Each number is 200 + 40 x the weight over its row's rms, rounded and kept within 0 to 999. Layers, rows and columns count from 0. The size before them is the row's rms in percent of the matrix's.

# layer 2 attention output (transposed), 128x96, rms 0.152, rows 12-35,75-99, columns 0-95
100,257,129,155,201,174,162,188,191,247,194,210,213,162,262,172,204,174,250,122,160,144,146,232,194,156,269,145,166,214,209,247,276,233,225,223,198,118,183,195,216,173,234,218,213,245,194,202,180,115,206,162,241,248,204,192,201,178,223,217,246,144,253,107,133,234,174,222,167,247,173,189,161,249,273,205,186,220,217,204,199,195,174,241,162,278,235,194,171,272,229,167,239,271,163,183,161
094,164,224,256,215,231,236,229,144,239,203,173,140,201,223,240,228,169,206,234,204,245,263,168,158,180,147,135,235,216,192,247,254,221,81,200,216,238,313,188,266,264,218,162,112,226,174,191,175,205,176,182,221,256,153,185,181,285,175,234,228,215,128,239,196,185,166,231,188,201,173,174,207,218,148,191,168,137,184,162,254,176,218,104,206,202,201,199,205,158,204,228,211,172,252,162,185
094,191,243,208,143,144,169,167,248,222,145,169,139,182,154,197,229,237,183,223,231,180,134,164,166,242,256,222,166,179,219,214,159,293,114,144,247,189,130,196,158,257,212,161,205,265,196,228,199,177,155,217,181,276,249,227,241,238,154,232,170,156,165,204,202,226,218,271,292,213,153,165,211,241,181,215,215,234,195,177,231,168,268,243,173,200,176,195,197,96,147,242,226,221,188,194,201
102,202,200,149,166,142,187,204,247,155,270,174,240,208,250,203,285,150,126,148,272,127,155,182,213,194,257,168,206,165,164,156,270,195,171,271,146,212,143,230,199,212,250,203,218,217,200,172,168,182,176,213,179,194,229,204,210,238,211,207,253,167,120,197,153,264,194,214,219,229,116,213,158,159,255,199,159,208,266,257,193,143,150,212,154,200,228,243,171,261,235,200,243,256,171,246,190
093,246,224,176,160,166,182,161,165,191,239,175,306,161,205,150,198,217,178,223,223,218,123,299,167,194,221,179,162,172,178,154,221,246,173,176,237,218,174,182,180,206,174,226,193,246,173,227,278,223,155,169,197,169,210,219,152,260,173,229,221,214,226,242,215,224,227,121,153,227,216,250,151,93,285,237,280,155,225,233,204,171,204,240,168,140,203,264,170,212,225,168,215,143,206,198,130
092,158,221,256,183,201,236,263,196,211,182,185,234,212,260,197,199,222,196,206,270,219,202,173,164,177,197,189,276,214,217,133,137,175,168,171,280,211,199,177,253,189,240,191,171,157,301,251,223,256,164,173,108,223,181,203,227,123,226,231,199,111,145,225,268,207,183,183,206,204,176,173,214,164,222,223,209,215,217,193,269,145,168,176,221,180,171,218,212,166,89,265,200,107,169,175,209
099,196,238,219,178,141,147,221,152,282,173,192,175,170,228,181,249,166,228,176,161,257,219,172,198,217,152,196,238,261,239,145,243,206,184,178,189,199,281,163,254,233,224,191,146,237,166,191,161,116,229,159,190,204,201,193,161,270,171,184,177,194,180,231,267,200,193,215,198,271,220,178,118,226,183,177,261,236,181,192,318,151,256,183,232,226,178,184,132,178,218,257,151,146,225,178,124
094,154,153,204,188,182,168,170,240,207,233,275,225,226,251,206,170,247,203,187,276,182,107,149,222,206,214,183,148,152,223,228,270,202,209,247,219,211,182,147,208,227,159,167,176,169,250,153,214,226,180,196,165,150,243,216,252,201,204,248,236,197,133,187,103,214,147,183,154,153,131,223,247,219,200,127,178,290,233,242,167,168,181,225,235,123,176,224,249,212,196,211,257,248,161,235,263
085,235,173,206,164,259,295,200,119,212,166,188,240,132,209,262,170,246,236,133,219,239,199,164,213,184,192,78,227,290,209,200,253,189,171,185,253,232,174,182,227,163,180,199,194,222,169,197,230,160,202,211,188,205,143,139,267,157,146,189,214,183,211,215,215,130,131,217,168,216,196,214,170,201,251,212,188,158,127,220,214,249,278,163,219,174,190,187,209,205,212,276,131,163,178,220,260
080,201,157,195,246,175,185,222,158,192,163,222,183,203,175,201,138,189,226,213,265,247,188,161,194,185,206,131,178,199,108,222,235,190,186,261,126,166,308,308,216,147,266,179,227,177,157,189,180,171,232,202,209,253,166,193,244,224,208,156,179,204,274,203,194,204,195,221,245,141,247,184,161,185,180,133,133,208,241,173,212,245,143,133,156,241,265,231,274,203,215,231,239,250,211,203,159
092,206,132,248,173,271,173,192,220,253,189,246,207,193,256,187,166,270,165,195,164,234,127,191,172,198,197,238,193,186,162,136,230,313,202,231,219,204,210,192,186,185,191,188,165,175,273,135,221,204,174,192,179,194,252,241,207,180,242,184,229,171,188,207,178,224,122,247,166,213,262,251,219,175,269,141,161,206,272,153,217,167,126,198,100,283,214,259,188,187,193,172,234,198,163,137,182
094,216,221,186,180,140,181,229,203,143,201,184,241,140,224,184,185,215,206,162,214,194,160,236,205,139,258,148,239,202,235,155,214,150,192,190,236,222,191,242,235,153,196,277,171,261,146,210,210,246,184,149,164,154,148,170,197,278,169,266,272,253,206,234,165,152,225,158,176,286,128,245,135,171,201,204,168,192,115,302,194,204,159,165,219,159,146,195,211,227,192,257,211,249,210,247,172
109,182,216,184,193,213,183,223,286,184,156,216,207,239,294,191,198,187,136,268,212,214,221,194,188,257,168,217,239,261,238,157,194,220,186,195,248,146,251,244,210,153,174,228,248,186,138,185,248,231,189,208,189,212,108,174,224,90,211,143,133,172,151,210,250,196,154,142,254,284,259,206,161,220,184,206,193,211,232,191,168,202,227,191,190,160,162,270,122,203,210,219,163,171,139,243,156
091,213,195,225,248,207,159,227,181,236,245,209,164,225,184,145,211,160,153,236,188,176,285,249,143,157,188,214,184,177,222,225,203,120,206,235,178,116,246,211,259,152,213,182,248,86,202,270,221,198,238,186,236,278,195,232,173,160,250,147,119,207,234,235,204,212,158,283,158,163,249,124,191,242,185,189,238,195,275,154,207,186,201,192,186,251,224,221,188,210,212,152,211,173,199,180,126
103,188,261,193,231,251,194,178,165,134,141,181,224,193,197,187,211,228,229,244,172,255,217,188,179,182,192,180,262,192,207,171,250,204,220,198,198,208,187,269,179,226,184,213,217,284,116,193,146,222,225,215,253,185,255,169,148,165,216,102,162,252,153,291,182,193,238,249,180,240,225,231,191,176,188,202,207,218,246,185,270,206,214,123,156,154,238,166,136,211,211,224,112,101,222,138,245
094,210,172,178,163,225,201,160,252,163,183,187,219,101,168,216,238,227,256,197,223,238,167,202,176,215,234,198,224,254,211,187,143,234,174,187,273,224,151,176,175,234,232,222,196,239,197,277,270,242,215,179,234,147,253,263,217,241,164,297,206,155,193,197,186,195,251,127,178,217,169,182,219,148,168,231,255,177,193,160,213,184,182,248,208,137,134,235,170,242,230,129,186,169,172,92,128
092,181,226,190,246,194,137,287,161,169,241,159,255,179,187,162,209,205,270,237,206,179,160,226,156,203,203,145,179,163,202,205,218,187,241,235,176,204,213,242,235,173,191,239,128,197,217,235,137,282,204,123,227,207,208,200,149,252,206,278,264,251,217,187,172,181,126,229,149,189,162,209,206,154,173,155,186,185,227,243,166,213,132,188,165,141,181,255,241,265,296,170,259,230,230,134,212
095,187,182,200,280,216,196,213,129,198,219,221,135,175,194,168,204,158,206,195,150,186,292,209,158,225,253,165,205,234,219,180,284,141,236,253,217,218,185,266,178,178,241,180,114,142,174,191,157,190,188,191,160,227,192,179,169,153,172,192,237,269,248,217,192,205,199,261,143,270,219,187,320,241,117,165,115,180,208,213,251,216,168,172,204,222,184,190,209,191,209,252,194,259,196,208,265
100,252,169,219,220,265,145,193,254,222,243,208,163,228,192,241,201,202,163,131,199,172,224,245,186,147,246,215,177,181,205,224,124,229,152,253,235,162,159,220,218,193,306,217,173,134,197,204,185,196,237,256,184,180,187,252,234,277,210,207,282,149,279,158,189,178,119,216,201,180,181,258,196,273,175,158,166,162,142,208,162,188,176,175,166,223,179,249,213,199,184,264,128,218,162,149,143
088,223,245,194,148,184,185,183,172,174,264,214,265,211,208,225,265,248,182,169,269,203,210,192,239,219,164,112,257,248,168,175,154,168,181,244,197,175,233,245,247,257,207,207,173,181,243,257,278,197,217,139,177,207,155,225,235,156,261,168,187,187,157,188,206,169,154,203,187,131,164,259,257,195,158,212,211,169,217,262,123,138,174,164,224,130,147,216,251,235,258,236,177,119,165,174,222
101,245,178,172,223,148,166,208,160,205,210,233,228,128,212,201,228,107,168,187,238,164,145,184,224,145,219,166,183,204,180,185,169,155,194,193,189,226,215,236,238,159,238,230,201,167,218,288,241,188,242,127,198,227,157,221,291,196,190,168,213,237,290,181,257,141,143,141,182,125,152,277,107,200,200,235,188,220,247,241,207,190,169,182,212,217,216,191,191,284,268,212,275,216,194,175,186
087,178,154,206,202,247,233,194,269,187,178,180,196,239,261,255,253,141,125,166,226,150,198,156,249,230,151,154,190,206,231,217,167,179,191,161,194,229,207,192,243,207,274,180,206,148,234,179,216,176,239,224,192,219,158,269,232,184,228,232,246,132,136,126,195,203,177,80,164,168,185,240,180,176,221,179,63,206,181,220,227,216,208,189,221,260,171,163,233,210,205,199,203,280,203,261,235
090,196,235,253,212,192,194,173,178,240,225,169,188,230,208,190,202,109,181,237,228,133,199,307,169,172,130,185,138,147,195,120,213,190,176,146,226,190,225,149,237,197,324,162,166,164,233,209,246,226,184,164,206,262,173,203,127,165,215,173,196,205,184,205,244,250,190,190,222,143,231,176,187,157,196,244,200,261,232,157,257,190,223,226,292,203,151,144,204,160,178,227,236,231,244,262,176
084,218,183,145,155,221,213,167,179,176,202,116,218,224,169,198,269,200,247,150,130,185,237,254,206,206,168,150,229,252,223,173,217,208,121,194,230,183,256,178,144,278,188,217,275,251,217,220,225,149,204,140,182,239,162,177,200,127,196,200,211,244,172,165,195,230,187,210,323,226,245,215,248,153,209,204,197,187,169,254,128,218,273,250,142,203,143,205,241,181,212,154,188,150,237,154,200
119,243,274,243,176,178,183,189,202,190,204,114,244,216,173,172,139,224,187,248,187,162,237,138,225,262,148,119,246,252,186,195,167,218,141,219,151,141,142,127,230,146,157,195,261,179,200,132,116,204,202,169,239,201,183,207,162,181,185,198,192,233,228,162,214,213,145,164,209,232,191,212,199,246,190,156,245,237,202,247,175,288,241,205,301,216,236,208,267,187,174,232,164,188,263,211,208
096,200,150,174,169,250,237,138,216,276,171,225,230,176,151,190,231,175,183,178,151,241,209,152,146,193,221,185,208,172,208,173,279,217,132,183,192,169,207,173,210,201,210,190,140,173,287,187,189,180,136,174,205,269,208,228,186,176,241,209,227,163,229,207,234,187,177,290,247,184,182,153,227,256,242,224,191,201,212,215,187,226,204,216,143,212,185,199,123,239,196,280,104,341,142,213,162
103,166,206,244,212,169,233,263,175,209,126,108,176,162,136,174,215,197,246,278,182,200,192,181,210,227,207,105,212,307,174,210,189,222,217,200,146,217,231,236,82,257,233,180,217,217,175,178,192,166,222,218,180,290,208,157,272,204,211,211,240,152,168,238,119,225,140,182,230,228,138,183,168,207,147,145,195,217,191,240,240,236,176,168,185,170,223,206,255,220,227,229,228,228,235,200,175
111,238,194,236,192,169,215,172,242,250,164,163,165,177,194,249,230,283,160,140,249,198,139,188,224,138,209,175,176,163,208,246,239,292,141,179,174,217,180,211,162,274,194,169,223,141,236,221,261,238,228,224,231,285,178,205,251,200,156,231,235,145,207,222,191,221,133,255,181,107,168,214,126,145,213,258,213,233,174,185,215,113,182,192,187,239,175,212,214,229,147,240,165,168,200,233,146
103,159,140,232,239,231,190,130,205,267,173,218,171,213,147,167,243,215,129,211,248,255,233,162,102,217,152,229,148,272,249,228,146,274,159,173,214,160,269,111,224,187,200,143,178,151,233,210,212,178,238,189,223,239,158,191,167,206,175,236,202,211,199,202,237,174,154,298,215,176,260,193,235,253,221,217,133,201,187,194,199,266,205,192,240,212,146,147,167,209,138,232,194,240,213,210,194
095,175,162,101,275,206,170,223,177,215,186,272,153,180,202,185,187,170,192,228,136,237,167,286,179,177,191,238,181,154,250,176,186,193,220,157,288,225,201,187,250,155,200,199,241,240,141,164,206,220,231,139,252,213,135,198,142,193,177,261,148,178,224,214,207,175,282,224,234,148,252,255,220,139,278,191,234,161,230,188,189,216,190,247,125,204,233,181,142,150,159,174,236,248,198,238,202
108,258,203,239,135,196,226,206,150,208,179,215,168,193,188,175,171,164,270,204,223,128,195,225,213,256,195,148,219,207,188,166,223,161,131,238,188,231,243,128,232,127,213,210,264,248,244,166,163,253,145,151,238,238,157,195,242,96,181,196,99,175,145,198,258,291,213,169,232,209,148,210,190,223,217,189,255,190,158,214,232,160,173,201,229,182,220,183,243,164,185,278,230,162,257,228,211
104,162,232,212,156,132,199,181,185,277,219,187,221,137,197,184,248,159,210,238,169,313,176,238,196,172,165,195,213,228,157,168,187,203,223,181,209,241,206,186,167,308,188,192,152,193,197,266,178,201,214,239,206,180,222,152,216,247,191,252,210,153,194,185,262,164,82,282,208,218,206,213,146,246,165,136,228,222,139,151,239,204,218,192,250,176,131,256,172,202,257,239,242,226,204,169,140
111,203,143,270,203,179,205,165,230,181,194,217,233,206,210,266,153,283,230,191,254,217,202,188,225,224,213,153,152,245,224,177,243,190,164,271,199,233,231,112,198,245,169,184,178,144,164,97,248,218,173,255,208,184,196,217,181,189,198,224,204,236,121,194,175,182,118,184,161,188,178,202,212,163,166,165,204,267,193,239,244,179,251,203,227,168,87,171,199,144,187,232,192,197,251,275,291
105,222,223,167,196,243,214,185,188,186,148,186,258,140,125,235,169,233,283,298,156,227,219,168,248,250,188,140,229,291,197,194,176,132,139,188,230,261,185,204,177,198,139,185,225,176,213,193,155,157,160,241,172,223,215,172,213,266,181,195,145,122,226,205,207,187,145,227,165,242,224,194,201,206,93,136,171,172,170,207,242,276,197,221,216,173,214,260,225,246,261,216,156,205,185,208,221
095,167,196,190,221,210,251,275,197,167,213,188,202,168,182,205,174,119,205,244,210,243,143,133,187,221,246,193,162,277,121,212,236,259,207,198,169,182,189,320,142,174,284,191,218,241,158,165,199,204,222,174,190,172,201,159,279,206,183,193,208,137,212,238,155,176,253,171,247,208,187,197,154,294,187,161,165,208,248,266,214,168,176,122,169,173,242,229,190,146,208,231,268,185,169,218,170
120,162,194,201,243,230,184,235,248,228,252,220,178,195,233,197,140,205,208,231,218,221,122,173,133,221,172,203,181,199,202,213,194,223,149,178,216,189,125,168,214,150,147,226,183,206,153,182,117,177,192,192,267,225,151,186,260,197,159,158,183,172,239,149,232,169,124,207,244,143,214,313,171,166,248,168,223,282,226,173,270,187,199,166,168,166,217,185,163,190,188,266,283,219,279,266,241
100,255,171,183,195,226,253,199,150,217,157,215,164,182,224,164,262,188,170,267,138,189,177,213,205,206,181,206,258,210,197,211,141,133,283,220,192,247,331,160,249,166,233,186,208,208,200,134,139,207,204,217,185,168,131,223,175,195,190,298,139,239,221,208,186,197,236,169,282,209,248,149,161,236,225,239,198,173,209,202,149,214,217,205,126,294,195,171,158,169,197,202,202,213,129,213,170
110,194,150,200,151,225,254,204,207,218,221,258,207,177,222,130,236,214,223,167,220,193,227,221,143,204,225,278,185,177,179,121,211,174,196,222,249,232,336,243,217,197,163,245,209,157,209,196,142,247,227,171,242,203,175,158,235,216,194,314,185,228,129,135,236,192,128,202,190,222,167,175,179,255,217,173,157,142,233,227,156,170,172,161,175,181,140,231,242,254,142,254,242,153,186,198,202
099,184,157,207,197,184,169,237,171,171,205,258,202,198,187,154,167,119,230,184,214,170,296,181,166,190,268,191,124,175,172,154,258,181,191,256,196,176,221,211,211,168,301,216,196,236,269,212,210,239,209,148,202,216,234,263,219,153,275,159,207,294,227,238,197,141,260,291,170,192,156,171,261,224,209,182,220,149,209,229,191,81,205,189,189,210,200,183,199,168,151,211,204,232,171,182,163
113,158,233,230,259,192,168,205,200,244,183,200,162,166,190,159,318,166,134,198,108,222,209,141,162,221,179,245,193,193,219,172,145,225,264,142,231,215,183,233,170,179,242,229,166,213,204,238,198,147,203,219,211,171,199,219,261,201,221,170,177,272,268,146,190,140,182,243,178,178,227,199,195,291,233,245,196,233,220,156,206,272,191,204,272,186,233,192,186,219,213,184,234,138,225,71,187
095,307,187,187,240,222,244,224,143,139,197,170,163,158,209,232,237,196,169,212,208,187,145,279,226,163,165,162,226,186,268,216,265,179,126,260,257,187,184,226,187,164,143,230,194,219,122,197,233,197,201,249,250,210,173,203,120,206,166,206,230,222,214,115,233,239,256,183,156,109,142,252,139,171,240,232,262,172,150,231,185,164,209,239,189,222,192,181,196,156,238,224,165,232,178,227,190
110,161,186,194,270,211,212,191,166,159,163,208,195,175,253,170,160,126,159,221,228,206,178,292,193,197,129,163,191,236,200,181,89,208,266,179,228,173,312,211,218,215,253,176,196,278,178,181,152,233,269,115,176,228,158,216,169,176,192,249,245,246,222,153,163,192,174,188,207,176,202,245,232,199,210,220,166,184,233,174,195,271,202,218,224,234,176,174,178,128,223,181,204,306,181,179,249
102,181,172,200,233,157,200,200,165,167,149,224,224,203,248,178,237,97,204,151,206,172,226,166,201,201,136,138,135,197,274,146,179,232,255,182,231,207,238,211,213,209,307,168,160,198,205,156,225,190,195,139,175,187,243,272,248,141,179,102,212,240,298,206,129,162,261,181,218,205,246,240,227,206,173,201,134,219,225,172,228,219,229,195,187,239,192,230,263,195,253,209,187,262,202,209,156
096,240,206,163,243,263,238,262,242,188,211,181,227,233,193,172,135,234,218,198,231,133,190,141,217,181,225,212,219,191,236,213,206,171,278,130,209,181,225,232,228,136,196,218,263,178,181,247,127,192,125,212,181,242,221,150,235,247,247,217,188,156,263,188,194,271,204,160,241,146,250,223,220,133,176,179,204,200,226,120,199,159,151,232,76,264,189,180,225,183,163,151,235,184,155,212,168
096,233,195,200,211,213,248,178,107,142,193,175,169,198,170,167,265,215,255,215,200,169,266,256,260,262,144,217,224,216,229,163,287,97,162,195,220,229,217,227,192,172,199,221,175,186,149,251,216,184,259,242,231,212,232,218,174,132,273,233,83,135,167,170,212,206,249,222,192,254,202,202,239,158,127,142,195,179,225,208,172,150,237,186,196,124,214,179,211,214,199,218,206,180,194,260,202
118,187,179,183,204,193,171,234,123,156,252,244,247,119,102,193,257,159,226,267,260,226,254,189,182,250,282,194,213,223,133,162,274,196,195,261,168,288,177,248,164,218,243,196,121,204,213,209,137,228,174,236,147,147,248,199,165,184,212,208,225,202,163,166,278,139,184,220,218,261,136,198,236,227,177,203,159,204,249,188,171,171,186,219,175,178,145,180,191,195,171,211,243,203,199,217,218
114,242,212,221,185,168,204,218,233,176,234,135,247,231,132,238,181,191,205,233,211,194,208,171,198,247,238,126,224,202,194,235,193,201,231,255,113,218,133,111,145,179,209,182,225,247,156,184,169,186,107,216,181,166,227,178,158,199,179,173,213,234,134,191,221,271,155,81,206,258,127,213,231,234,203,193,227,235,154,194,197,267,221,247,162,178,177,230,224,216,228,206,239,187,250,157,301
108,135,199,252,163,175,206,199,188,285,224,194,174,216,153,219,163,167,230,187,207,162,213,216,121,178,257,280,196,187,229,201,159,201,255,105,157,275,178,132,189,222,281,176,246,300,200,210,219,250,168,161,199,216,209,149,241,190,205,228,131,197,137,285,175,258,206,232,207,249,206,227,233,172,197,224,201,186,162,146,221,184,170,235,213,139,187,193,150,242,267,192,224,172,199,131,193
103,259,235,164,222,213,249,149,207,128,174,241,191,203,179,145,200,191,204,166,189,219,237,201,233,186,101,122,230,189,246,203,266,187,124,191,195,149,236,159,185,181,210,252,200,191,213,248,198,254,227,137,226,306,145,131,149,187,209,228,198,206,194,119,156,275,196,239,243,188,262,237,203,135,247,190,221,130,185,199,139,179,253,215,159,252,234,215,215,257,193,203,162,237,189,214,196
# layer 2 attention value, 64x96, rms 0.127, rows 12-35, columns 0-95
100,225,205,221,178,176,189,183,204,181,147,189,170,199,190,258,190,183,196,140,119,228,159,195,217,181,121,224,271,145,247,233,234,227,213,156,174,98,243,214,172,208,180,202,153,269,151,248,202,196,162,108,171,215,304,193,234,254,168,124,204,190,180,198,253,206,224,146,136,151,209,176,214,192,161,238,311,242,133,195,184,172,214,195,186,238,190,207,124,211,184,234,216,186,180,227,230
097,208,160,184,209,230,217,239,230,192,235,155,198,257,237,187,125,237,200,177,195,165,233,212,254,124,257,217,144,100,173,193,177,208,151,244,155,322,132,133,238,183,239,192,190,238,153,243,195,211,179,145,246,182,203,239,181,68,230,263,179,275,215,188,188,179,243,208,200,210,217,186,241,220,188,211,193,222,177,222,158,184,214,194,227,190,200,221,136,252,258,227,226,249,205,198,248
102,220,216,165,208,161,150,252,188,153,219,101,142,203,161,186,302,191,228,134,190,205,201,232,277,240,157,187,236,185,257,159,228,196,212,300,212,184,163,191,133,186,208,183,236,205,151,108,266,233,191,182,197,157,260,164,166,170,226,323,252,233,229,234,195,161,231,269,197,196,174,203,200,119,174,190,181,185,162,223,191,160,180,209,208,247,233,204,189,182,222,176,190,243,174,225,204
096,170,128,242,220,141,177,231,184,119,184,160,174,214,162,196,120,221,226,150,117,234,215,168,230,250,189,221,213,154,298,290,236,224,229,216,217,122,240,241,189,209,227,191,260,218,243,191,117,156,209,191,248,188,250,196,226,225,261,206,193,139,204,192,212,209,183,233,200,201,285,185,242,259,224,211,203,234,141,178,196,237,154,194,116,254,219,185,251,219,140,187,202,251,200,192,202
090,198,229,214,269,143,160,116,186,156,108,199,125,197,148,166,254,174,166,218,228,185,221,153,194,225,244,269,204,207,209,177,239,211,204,214,173,192,243,196,215,185,221,178,241,160,251,240,187,160,198,181,190,167,182,262,276,259,252,136,259,205,182,145,208,211,222,194,236,88,253,198,129,247,168,181,158,167,188,220,189,240,268,187,221,157,227,198,247,211,160,178,123,234,232,261,218
100,220,268,195,222,248,196,206,193,222,194,230,201,230,204,193,250,196,200,170,239,159,136,151,204,230,130,276,252,204,141,216,104,186,116,239,204,230,201,179,98,176,239,203,264,183,176,191,202,195,232,156,238,187,198,168,133,213,220,141,180,227,197,197,133,189,173,227,220,163,240,195,177,254,272,304,204,154,145,256,235,136,199,169,278,236,223,237,192,224,156,229,248,231,204,176,203
100,262,111,171,264,126,269,197,202,200,168,198,261,241,166,230,204,227,201,279,168,231,186,247,159,148,226,212,162,110,215,219,191,181,177,194,192,231,187,123,144,198,193,223,228,221,183,228,198,235,172,196,97,195,235,205,208,143,173,212,234,168,214,155,190,218,181,216,233,178,219,192,315,149,197,144,194,184,128,148,203,130,247,193,229,183,215,268,217,173,208,225,212,285,190,222,243
107,193,225,165,235,132,238,163,210,163,297,180,253,194,181,247,241,224,196,133,90,141,227,203,246,214,241,222,247,229,199,170,183,210,189,232,170,137,186,225,200,208,182,225,197,186,193,198,233,166,249,96,242,237,159,290,207,190,212,294,172,200,246,168,198,128,224,199,207,203,272,220,198,149,201,227,264,261,153,205,247,194,172,183,215,198,264,183,203,161,160,178,211,188,197,130,139
093,233,218,195,240,195,184,266,240,175,178,201,235,189,189,119,227,173,139,283,221,189,164,212,196,128,192,227,144,194,194,241,190,240,124,145,190,268,214,220,240,260,173,206,207,228,233,239,166,187,173,136,145,186,237,237,147,184,190,217,126,263,208,253,208,192,225,178,173,132,272,148,172,212,173,155,206,201,161,202,201,183,172,242,184,207,160,194,176,109,299,276,226,242,187,130,175
084,160,226,187,188,270,162,176,221,164,173,146,200,204,204,218,129,145,215,136,216,224,235,237,230,188,226,236,207,132,153,247,226,187,187,218,277,172,167,165,272,234,266,159,189,162,160,174,221,166,231,150,246,203,112,160,223,133,187,157,162,214,268,134,152,243,220,181,218,181,229,154,249,152,178,178,247,229,254,205,209,109,218,214,181,178,189,251,137,197,291,213,140,210,222,192,183
113,208,273,272,212,127,203,104,206,161,207,183,145,186,127,256,156,145,210,170,246,203,159,225,270,227,187,209,212,122,199,199,174,208,216,210,105,181,202,190,166,234,224,185,187,221,186,265,168,140,215,264,208,172,169,277,180,249,220,184,231,154,181,187,186,195,209,222,244,218,207,255,192,245,227,201,262,143,196,197,196,137,261,211,140,224,203,208,155,226,258,199,123,262,191,211,127
101,197,149,266,251,252,189,166,216,147,127,223,246,231,200,150,204,249,202,213,209,227,222,180,171,289,252,273,195,246,168,231,198,203,139,238,182,116,189,211,158,201,236,205,208,190,227,240,181,206,148,158,178,216,190,149,200,180,161,139,150,244,207,138,214,128,253,255,189,102,220,184,170,224,193,324,174,209,193,198,236,242,154,156,193,178,216,166,250,206,204,191,174,156,148,212,257
113,159,240,149,221,146,160,157,218,236,267,211,280,199,185,171,227,268,166,164,213,221,213,184,210,238,203,191,125,233,172,250,178,199,165,202,189,234,246,141,206,253,234,224,216,173,186,152,179,272,235,132,173,186,262,128,198,267,204,123,257,209,266,180,158,153,179,227,205,225,151,149,239,230,243,222,216,219,113,103,224,233,254,216,181,215,208,227,161,233,219,172,126,186,213,208,176
092,203,183,175,138,224,253,166,238,260,193,186,231,183,252,319,174,190,161,215,191,229,280,152,232,191,106,161,296,133,187,186,141,220,194,162,218,238,220,237,202,256,215,204,201,220,170,162,228,170,223,206,210,159,216,266,196,231,221,146,256,162,211,185,178,243,154,158,240,255,193,141,168,220,208,191,203,262,116,177,232,193,200,224,263,198,122,174,215,206,155,191,218,123,211,229,226
112,218,174,241,165,252,205,192,185,173,133,164,227,196,211,145,177,211,205,251,222,251,128,222,157,233,134,116,168,168,139,205,187,204,249,172,171,273,243,155,298,187,184,214,198,135,208,198,157,243,198,221,196,191,293,252,145,152,233,262,215,154,131,206,182,225,174,227,258,198,224,247,234,203,214,226,187,170,201,143,230,201,257,191,120,161,209,176,198,204,191,178,218,274,185,293,215
095,230,217,186,269,190,201,147,215,188,193,153,154,197,210,121,269,199,118,237,143,193,210,190,242,216,223,165,271,309,217,176,203,192,194,261,225,208,195,218,193,147,184,204,166,154,244,243,167,245,192,157,163,196,222,185,210,207,196,179,267,302,187,190,145,127,175,182,169,244,226,313,147,214,156,165,209,166,184,238,157,159,214,177,277,222,215,174,171,205,194,161,203,202,219,286,170
105,203,201,201,128,178,152,137,208,116,267,190,220,216,200,243,204,226,172,214,188,167,155,191,197,217,330,170,196,169,168,208,175,210,117,214,220,199,197,176,139,155,238,201,202,235,203,323,166,164,195,179,211,240,199,210,229,176,259,139,190,143,194,164,231,179,213,226,238,198,209,301,208,202,189,135,293,224,200,289,239,244,193,193,181,154,182,153,238,225,168,212,146,187,207,235,211
097,264,208,230,147,180,191,297,207,152,163,159,258,246,226,238,119,222,155,193,197,194,198,166,195,160,214,164,191,158,166,195,175,225,116,189,199,172,319,225,223,162,210,199,153,226,188,217,190,198,160,272,160,162,144,207,201,159,239,201,198,169,206,240,206,273,182,237,249,187,137,234,111,223,184,229,224,226,279,146,267,241,164,167,215,255,188,182,128,228,169,214,215,217,206,168,252
096,192,224,214,211,244,218,164,256,133,207,206,69,219,186,205,163,261,188,162,235,212,220,163,229,256,183,156,172,209,285,240,198,220,188,116,189,163,197,144,130,253,185,208,168,224,242,159,260,135,178,238,202,229,175,192,166,245,202,243,198,267,168,239,229,146,217,174,190,216,136,166,189,251,189,202,160,261,264,230,241,87,184,218,189,187,172,174,172,267,215,191,178,157,165,203,207
093,231,151,222,216,233,161,140,186,231,286,218,219,183,155,120,178,192,194,270,148,202,224,154,159,255,241,232,182,247,188,273,181,211,72,207,230,200,193,252,220,219,220,251,137,165,131,213,237,158,212,170,209,211,151,254,182,191,216,211,247,239,209,187,173,150,151,160,216,256,256,121,153,270,181,265,220,194,149,197,172,201,174,194,230,185,219,181,171,177,177,212,176,278,245,232,193
108,186,164,208,255,187,182,107,269,160,251,191,295,142,239,152,178,239,195,222,152,207,218,213,192,208,223,229,276,230,210,193,232,230,177,163,264,230,178,291,192,189,187,222,157,148,191,148,216,179,160,231,189,203,157,236,182,206,212,132,234,171,183,177,194,224,155,199,181,174,269,150,302,262,226,221,256,220,170,199,193,204,163,260,234,137,204,315,165,195,199,190,156,165,171,222,191
099,147,160,183,266,219,244,219,238,200,279,199,219,178,244,202,187,181,257,178,242,153,193,241,163,181,204,250,197,190,199,138,130,155,304,216,178,247,161,167,186,146,205,196,190,241,232,215,196,240,199,189,199,246,159,222,213,270,233,178,116,181,199,227,157,131,178,121,189,173,178,178,262,305,234,241,216,165,278,238,198,188,135,217,179,219,223,195,108,208,203,223,252,164,195,154,201
098,148,283,172,226,201,269,229,199,169,162,254,233,184,155,251,192,161,277,137,177,215,172,216,135,197,221,218,175,147,206,149,186,163,164,142,193,238,181,200,143,106,238,188,256,246,167,118,217,279,222,189,190,199,227,240,200,158,239,193,146,184,195,169,186,257,228,150,244,196,235,175,214,270,232,171,133,128,223,212,273,221,206,220,220,184,194,239,241,203,184,228,218,250,181,179,282
090,214,153,98,215,153,213,198,177,191,191,255,169,209,200,249,147,181,156,246,235,160,166,192,168,216,227,204,231,250,218,220,186,209,186,299,213,237,187,201,219,170,236,179,119,174,141,236,227,266,160,164,181,268,166,150,175,279,258,137,239,221,229,235,208,170,208,221,230,171,236,181,112,206,144,143,233,250,145,227,157,206,207,211,141,311,189,201,237,201,211,220,184,201,266,236,206